Weights of a small GPT-style language model, trained from scratch on English Wikipedia.
Size: 20 layers, width 64, MLP 256 GELU, vocabulary 16384, 3.08M parameters.
Training: a variant of Muon for these matrices, 87M tokens.
Each number is 128 + 24 x the weight over its row's rms, rounded and kept within 0 to 255. Layers, rows and columns count from 0. The size above them is the row's rms in percent of the matrix's.

# layer 13 attention value, 64x64, rms 0.0924, rows 32-63, columns 32-63
size [105  89  95 106  81  89  95  98  89  91 101  89  86 101 106 104  99 103  91 101  99  91 103 101 109  95  97  87  88  92 103  94]
[[123 110 117 151 129 137 134 128 170  77 118 154 126  99 119 109 153 122 142 172 128 133 153  84 105 129 105  90 110 117 134 130]
 [151 138 140 152 116 131 146 181 152 119 135 111 113 113 133 138  94 157 132  95 159 160 110 126 144 117 105 140 142  85 131 122]
 [129 108 159 173 151 115 148 119 142 148 116 121 104 109 154 142  98  72 155 133 171 133  60 139  73 114  90 112 123  99 140 146]
 [ 95 117 124 106 118 154 143 173 160 116 127 125 163 176 164 172 144 122 157 115 152 146 137  92 154  89 100 171 127 126 132 110]
 [135 114  91 144 112 133 130 125  59 131 116 126 122 138 115 138  70 147 128 111 122 135 124 166  89 123 126 159 143 107 125 133]
 [134 109 129 149  82  92 163 149 109 137 125 126 155 148 143 105 131 115 128 118  96 128 119  86  99 145 127 110 157 153  82 146]
 [128 184 132 156 153 104 107 129 103  97 155 120 123 157 104 131 120 123 139 127 104  92  89 122 135 157 107 139 125 133 105 174]
 [122 124 169 135 139 129 124  96 121  56 133 124 114  82 157 159  95 140 141 105 153 120 137 130 106 108 116 126 126 122 116 149]
 [132 139 145 135 104 158 114  84 135  98 116 138 164 110 156 135 170 138 127 144 148 122 125 130 128 138 124 150 158 146 130  91]
 [106 114 105 101 127 112 165  95 109  94 109  85 115 160 125 102 117 108 129 100 162 105 102 148 170 145 104  95 149 146  76 133]
 [148 177 146 137 120 130 103 121 106 120 117 122 124 139 170 123 122 140 138 112  88  91 108  97 164 122  66 122 145 149 133 105]
 [145 172 134 141 106 166 120 123 122 118 107 123 152  78 173  90 194 146 139 120 130 155 110 101 100  97 143 109 164 136 120 137]
 [ 90 134 145 150 129 136 147 151 140 143 144 145 110  90  88 147 133 101  92 103  81 139 126 125 180 125  94 150 116 120 155 148]
 [122 148 127 138  70 174 107 145 130 118 162 114 143 123 135 140 123 137 122 106 110  87 167 170  87 125 146 136 154 138 130 163]
 [103  95 144 144 137  88 111 133 118 120 176 126 145 125 154 118 153 122 112 142 178 140 158 139 108 118 148 118 147 142 163 113]
 [127 131 128 140 185 154 157 169 126 125 137 137 138  93 132 127 146 128 110 147 122 170 113 147 100 116 131 116 109 108  88 127]
 [127  94 139 105  95 119 118 128 125 144  87 103 124  99  95 152 129 124 161 129  92 134 117 119 128 130 103 129 189 116  75 165]
 [122 118 117 123 161 130 122 128  69 108 123 130  90 149 114 137 104 125 135 145 154  94 123 149 131 117 138 110 108  84 128 155]
 [124 168 137 132 134 138 138  86 146 135 121 174 128  77 134 163 139 124 108  77 103 109 158 176 128 134 137  82 149 124 130 108]
 [117 115 142 140 159 129  93 120 125 111 115 120  84 191 105 125 133 120 127 128 102 147 134 139 151 124  89 150 106 118 163 138]
 [123  91 167 119 102 127  85 119 165 103 117 102  68 108  95 134 134 134 135 156 170 132 131 131 108 114 116 143 130 135 114  92]
 [121 170 153 121 107 148  96 119 116 126 115 120 119  95 141 125 140 127 105 138 152 178 111 113 126 112 116 151 149  63 172 140]
 [142 142 217 164 105 126 156 150 174 117 135  99 113 156 130 136  98 129 101 139 127 113 113 106 131 122 142 154 141 149 132 140]
 [122 134 124 121  84 138 104 137 157 124 114 143 136 123 131 133 115 160 111 134 123  62 110 155  79  98  88 128 114 120 134 115]
 [109 137 105 143 142 124 147 146 136 141 143  83 105 153 105 120 114 119 109 101 160 148  99 156 173 107 189  91 138 130 120  97]
 [ 97 126 150 144 108  83 145 132 175 131 131  90 108  99 117 160 150 163 123 131 174 107 120 128  74 119 115 164 106 150 137 130]
 [100 159 117 124 117 173 157 131 104 116 153 147 110 119 157 115 108  93  98 117 124 182 160 112  99 122 120 127 124 107  88 135]
 [129 123 110 138  96 104 118 120 125 107 135 141 131 166 128  78  97 138 136 146 130 128 109 144 102  86 173 159 136  94 112  94]
 [109 101 133 151  88 159 106 118 145  98 187 143 148 101 146  97 133 124 123 158 132 130  95 151 158 143 133 116 139  80 142 111]
 [ 99  97 137 148 128 131  99  88 125 124 147 158  99 136 107 118 136 115 142 148 134 134 138 154 133 107 159 149 175 169 115 167]
 [114  98 114 129 115 127 171 140 156 111 136 107 107 111 101 120 151 159 107 102  96 149 102 125 140 122 131 133 109 124 159 131]
 [154  90 110  96 136 173  94 113 118 123 138 159 128 139 107 139 131 134 150  74 131 106 162 138 132 128 145 139 120 146 119 137]]
# layer 13 attention output (transposed), 64x64, rms 0.294, rows 32-63, columns 32-63
size [ 98  82 100 106  88  94  98  93  81  90 102  85  88 101  99 100  99 108  72  97  96  87 103  96 102  89  98  98  89  92 104  87]
[[147 136 137 104 119  95 104 124 107 173 134 102 131 167 137 127 106 116 115  66 140 107 120 121 166 115 140 139 133 122 121 138]
 [104 100  99 133 138 135  75 114  92 139 161 119 122 158 122 140 156 116 158 142 145 107 112 112 111 137 138 105 123 119 135 153]
 [ 96 172 119  92 152 151 115  84 115 115 132 140 194 143 115  80 151 162  96 104 135 130 146 110 144 144 112 112  94 151 148 116]
 [131 168 125 133 159 108 144  90 108 113 136 146 117 119  69  90 157 134 127 123  83 133 116 134  87 162 153  83 134  85 105 139]
 [106 152 135  98 159 137 138 136 161 157 124 135 106 153 150 191 145 138  90 182 148 134 137 107 166 105 132 108 155 138 148 120]
 [102 150 103 145 168 161 129 115 135 101 106 105 103 129 138 138 131 117 121 133 122 118 104 149 122 163 116 177 120 112 155  91]
 [161 111 131 114 129 174 108 115 145 166  89 145 121 113 131 105 142  78 130 101 139 147 149 137  81 132 175 138 125 125 161  96]
 [147 141 114 104 104 126 137 133 102 183 102 132 140 151 144  94 153 100  98 128  89 120 142  90  97 152 170 123 130 138 156 128]
 [132 127 162 109 132 108 129 142 133 144 171 103 102 162 144 124  91 128 157 147 105  94 123 120 115 112 130 105  88 108 114 144]
 [122 160 124 173 135 162  82 153 150 162 160 172 119  91 120 114 115 152 146 158  91 149 157 140 106 135 174 151 117 115 171 123]
 [136 100  98 161 126 138 150 108 134 159 135  92 141 119 125 106 131 149 138 148 168 167 110 162 101 183 150 133 108 128 118 149]
 [132 119 149 110 147 123 102 108 113 158 120 141 121 123 135 177  91  97 156 124 150 142 139 118 151 185  99 148 107 164 142 142]
 [136 129  94 171 164 138 116 104 146 141  85 136 107 134 137 112 124 139 152 126 190 127 105 116  80  92 141  71 128 159 143 131]
 [120 124 127 139 152 119 146  82 129 135  68 135 157 162 125 148 109 133 105 124 126 167 117  79 170 145 168 158 120 127 131 119]
 [179 150 134 114 120 121 126 116 126 134 131 111 137 120  94 162 132 119 118 120  81 107  89 116 133 126 102 177 107 108  73 109]
 [147 142  98 122 116 140 117 106 139 131 105 141 141 142 119 115 136 107 157  99 162 149 105 112 145 123 133 112 191 150 146  99]
 [ 85 126 109 186 155 175 127 142 145 130 136 148 138 139 148 118  98 107 136 103 128 119 127 149 159 153 175 132 123 107 149  95]
 [125 122 124 141 119 124 140 128 159 156 152 122 160 113 157  94 166 148 111 129 134 145 136  90 111  91 107 155 138 144 161 102]
 [126  88 120 126 133 140  96 109 102 141 107 104 130 175 126 116 105 138 149 181 143 128 121  73 127 119 161 143 108 151 132 154]
 [143 135 138 122 101 144 129 137 139 164 170 147 160  99 135 122 130 178 119 143 113 116 121 115 108 133 129 102 144 123 152 123]
 [139 121  97 100 108 133 165  98 129 149 139 164 156 163 135 103 143 119 151 102 118 111 166 115 161 154 129 155 129  97 115 128]
 [149 130 108 138 157 111 146 136 106 161 116 149 157 121 141 143 143 123 151 112 122 133 124 170 137 103  87 130 111 150  95 174]
 [111  91  86 131 128 108 130  77 137 135 106 160 137 117 139 123 132  99 115 131  79 108 140 126 120 161 126 108 118  90 155 139]
 [100 130 150 146 151 137 153 123  59 124 147 108 160 147 156 136 155 120 187 100 151 177 137 111 149 165 156  97 143 134 139 163]
 [112 104 119 127 137 159  92 125 146 104 154 153 122 152 116 121 129 102 176 223 127 132 124 116 125 122  98 181 133 122 166 142]
 [191 133 127 136 141 177 109 113 108 103 137 164 143 158 122 115  89 140 137 116 145 162 105 120 124 123  92 103 119  64 152 128]
 [154 116 128 119 165 120 129 133 113 150 112 111 156 145  90 161 149 163 148 125 144  91 129 120 173 106 112 108 135 102 166 122]
 [123 170 103 115 180 164 193 153 126 136 148 122  95 130 148 150  92 147 125 102 116 192 154  85 124 155 100 122 133 119 132 130]
 [126 168 118 128 173 138 135 140 133 156 108 127  91 147 116 165 129  95 154  81 112 156 148 123 105 121 115 148 123 129 121 158]
 [134 130 129 128 120 126 150 143 149 119 124  92 122  87 151 117 134 127  68 134 153 101 122  64 139 105 131 141  86  75 154 120]
 [138 179 132 150 130 144  95 123 133 141 107 103 123 141 160 114  95 127 165 130 154 121 123 125 118 128 111 142 144 114 114 133]
 [110 175 169 123 138  77 189  93 114 126 104 120 134  71 141 114 120 141  84 155 123 115 126 126 112 147 157 147 125 126 118 109]]
# layer 13 MLP up, 256x64, rms 0.14, rows 0-14, columns 32-63
size [ 93 106  78  97  84  92 117 114  70 103 111 112 113 123  89]
[[104  93  96 133 113 126 130 157 117 147 144 149 151 109 124 124 106 118 123 151 145 109 120 107 107  98  77 130 106 120 137 120]
 [148 133 108 133 152 132 138 105 134 182 175 167 140 118  97 122 135 127 100 131 102 116  81  72 113 163 136 159  88 139 139 114]
 [171  94 114 103 134 122 152 116 121 173 122 125 111 105 122 126 154 123  98 160 128  84 116 147 118 126 121 121 136 112 136 161]
 [170 105 130 118 117 110 143 143 173 121  60 156 127 174 120 135 108 114  97 105 120 128 145 145 126 164 106 125 110 140 143 162]
 [157  98  90 141 141 197 109 111 126 138  92 116  76 135 107 106  99 167 160 112 117 130 162 133 133 154  99 143 111 118 119 144]
 [148 139 125 127 159 142 149 141 140 170 112 126 126 148 123 133  65 155  98  95 134 108 107 130 136 153 149 150  70 159 116 125]
 [143 131 121 118 116 158 100 158 153 147 163 113 134 151 137 121 141 115  99 148 148 115 159 124  83  72 105 157 175 143 109 165]
 [148 104  97 126 162 102 115 113 141  99 134 130 162 145  93 120 144 156 115  74 149 147 139 158 135 133  63 147 150 122 155 133]
 [147 141 131 140 116 113  97 134 118 138 164 104 112 154 126 120 137  84 132  99  93 127 133  91  91 125  98 183  73  88 123 130]
 [152 131 105 137 142 112 123 123 166 169 162 110 121 127 100 101 113 112 138 123 163 131 127  83  93 148 103 182 107 102 117 147]
 [ 97  88 150  73 168 163 164  93 141 117 138 143 112 114 140 107  95 135 113  90 142 130 127 139  94 138 141 149 160 169 130 122]
 [ 97 152 184 123 129 155  95 135 126 127 114 109  95 132 139 135 130  99  76 114 141 150  96 123  78 132 150 113  80 143  94  80]
 [135 120 116 151 107 129 117  91 131 169 118 101 106 127 156 157 174  83 140  96 123 124 121  99 107 173 156  96 104 124  88 110]
 [126 160 102  77 121 190 121  93 127 146 113 147  77 136 153 135 126 134 117 173 126 129 100 122 105 125 133 117 108 118 129 144]
 [187 108 153 133  88 126 127 177 137  67 149 148 155  93 143 114 141 130 140 100 176 132 100 125 137 143 147 108 136 123 106 110]]
# layer 13 MLP down (transposed), 256x64, rms 0.257, rows 0-13, columns 32-63
size [ 87  95  68 102  90  91 117 116  62  89 103 120 116 116]
[[ 89 157 155 102 114  98 108 113 123 124 131  86 112 146  95 157 158 127 118 100  87 113 129 162 169 120 154 176 138 111 162 143]
 [ 99 138 176 187 129 144 172 121 148 140 154 146 159 128  59 120 135 114 111 139 151 188 118 133 162 149  92 121 164 142 145 131]
 [115 159 140 116 138 144  94 123  65 142  61 152 110 137 135 123 122 132 107 179 126 110 143 141 122 111 128 109 127 121 162 133]
 [130  77 137 100 113 133 123 158 142 110 116 102 182 167 110 135 130 118 157 115 120 107 117 164 172 140 132 120 137 120 162 144]
 [105 108 137 152 173 107  94 164 152 137 100 104 166 150 143 143 157  74 161 125  96  86 124 136 116 180 135 131 141  69 158 122]
 [165 102 181 122 123 115 143 109 145 127 139 123 137 115 133 144  78 151 140 136 160 126  89 139 124  94 122 134 151 126 149 150]
 [102 152 121 118 165 136 109 118 198 114 132 117  99 134 143 106 101 106 137 127 103 145 137  88 160 101 121 112 124 126 169  91]
 [110 125 101 122 135 117 157 133  95 136  90 146 166 138 102 126  85  95 117 111 128 184 150 109 216 142 143 140 113  87 135 112]
 [136 110 164 151 145 146 128 166 116 130 107 129 171 138 132 186 152 174 133 146 146 151 124 126 154 127 116 106 168 143 168  93]
 [113 112 123 120 105 131 171 138 142 100  90 113 154 113 135 176 134 152 154  87 100 127 127 144 164 169  95 103 158 119 105 111]
 [116 131 147 113  98 117  90 135 124 146 137  99 126 119 115 164 148 126 160 152 101 113 114 125 164 105 147 127 150 158 131 163]
 [ 81 155 170 160 130 133 135 157 123 138 126 135 148  81 102 134 127 137 141 158 143 133 122 160 164 121 142 130 140 160 126 126]
 [ 91 134 134 122 137 123 128 160 147 163 122 101 147 124 120 145 158 129 115 120 102 108 101 155 111 138 131 189  96  79 131 141]
 [ 65 133 154 119 131 126 107 132  93 125 146 123 134 131 134  87  97 117 136 127 109 102 139 124 165 129 133 106 123 114 153 138]]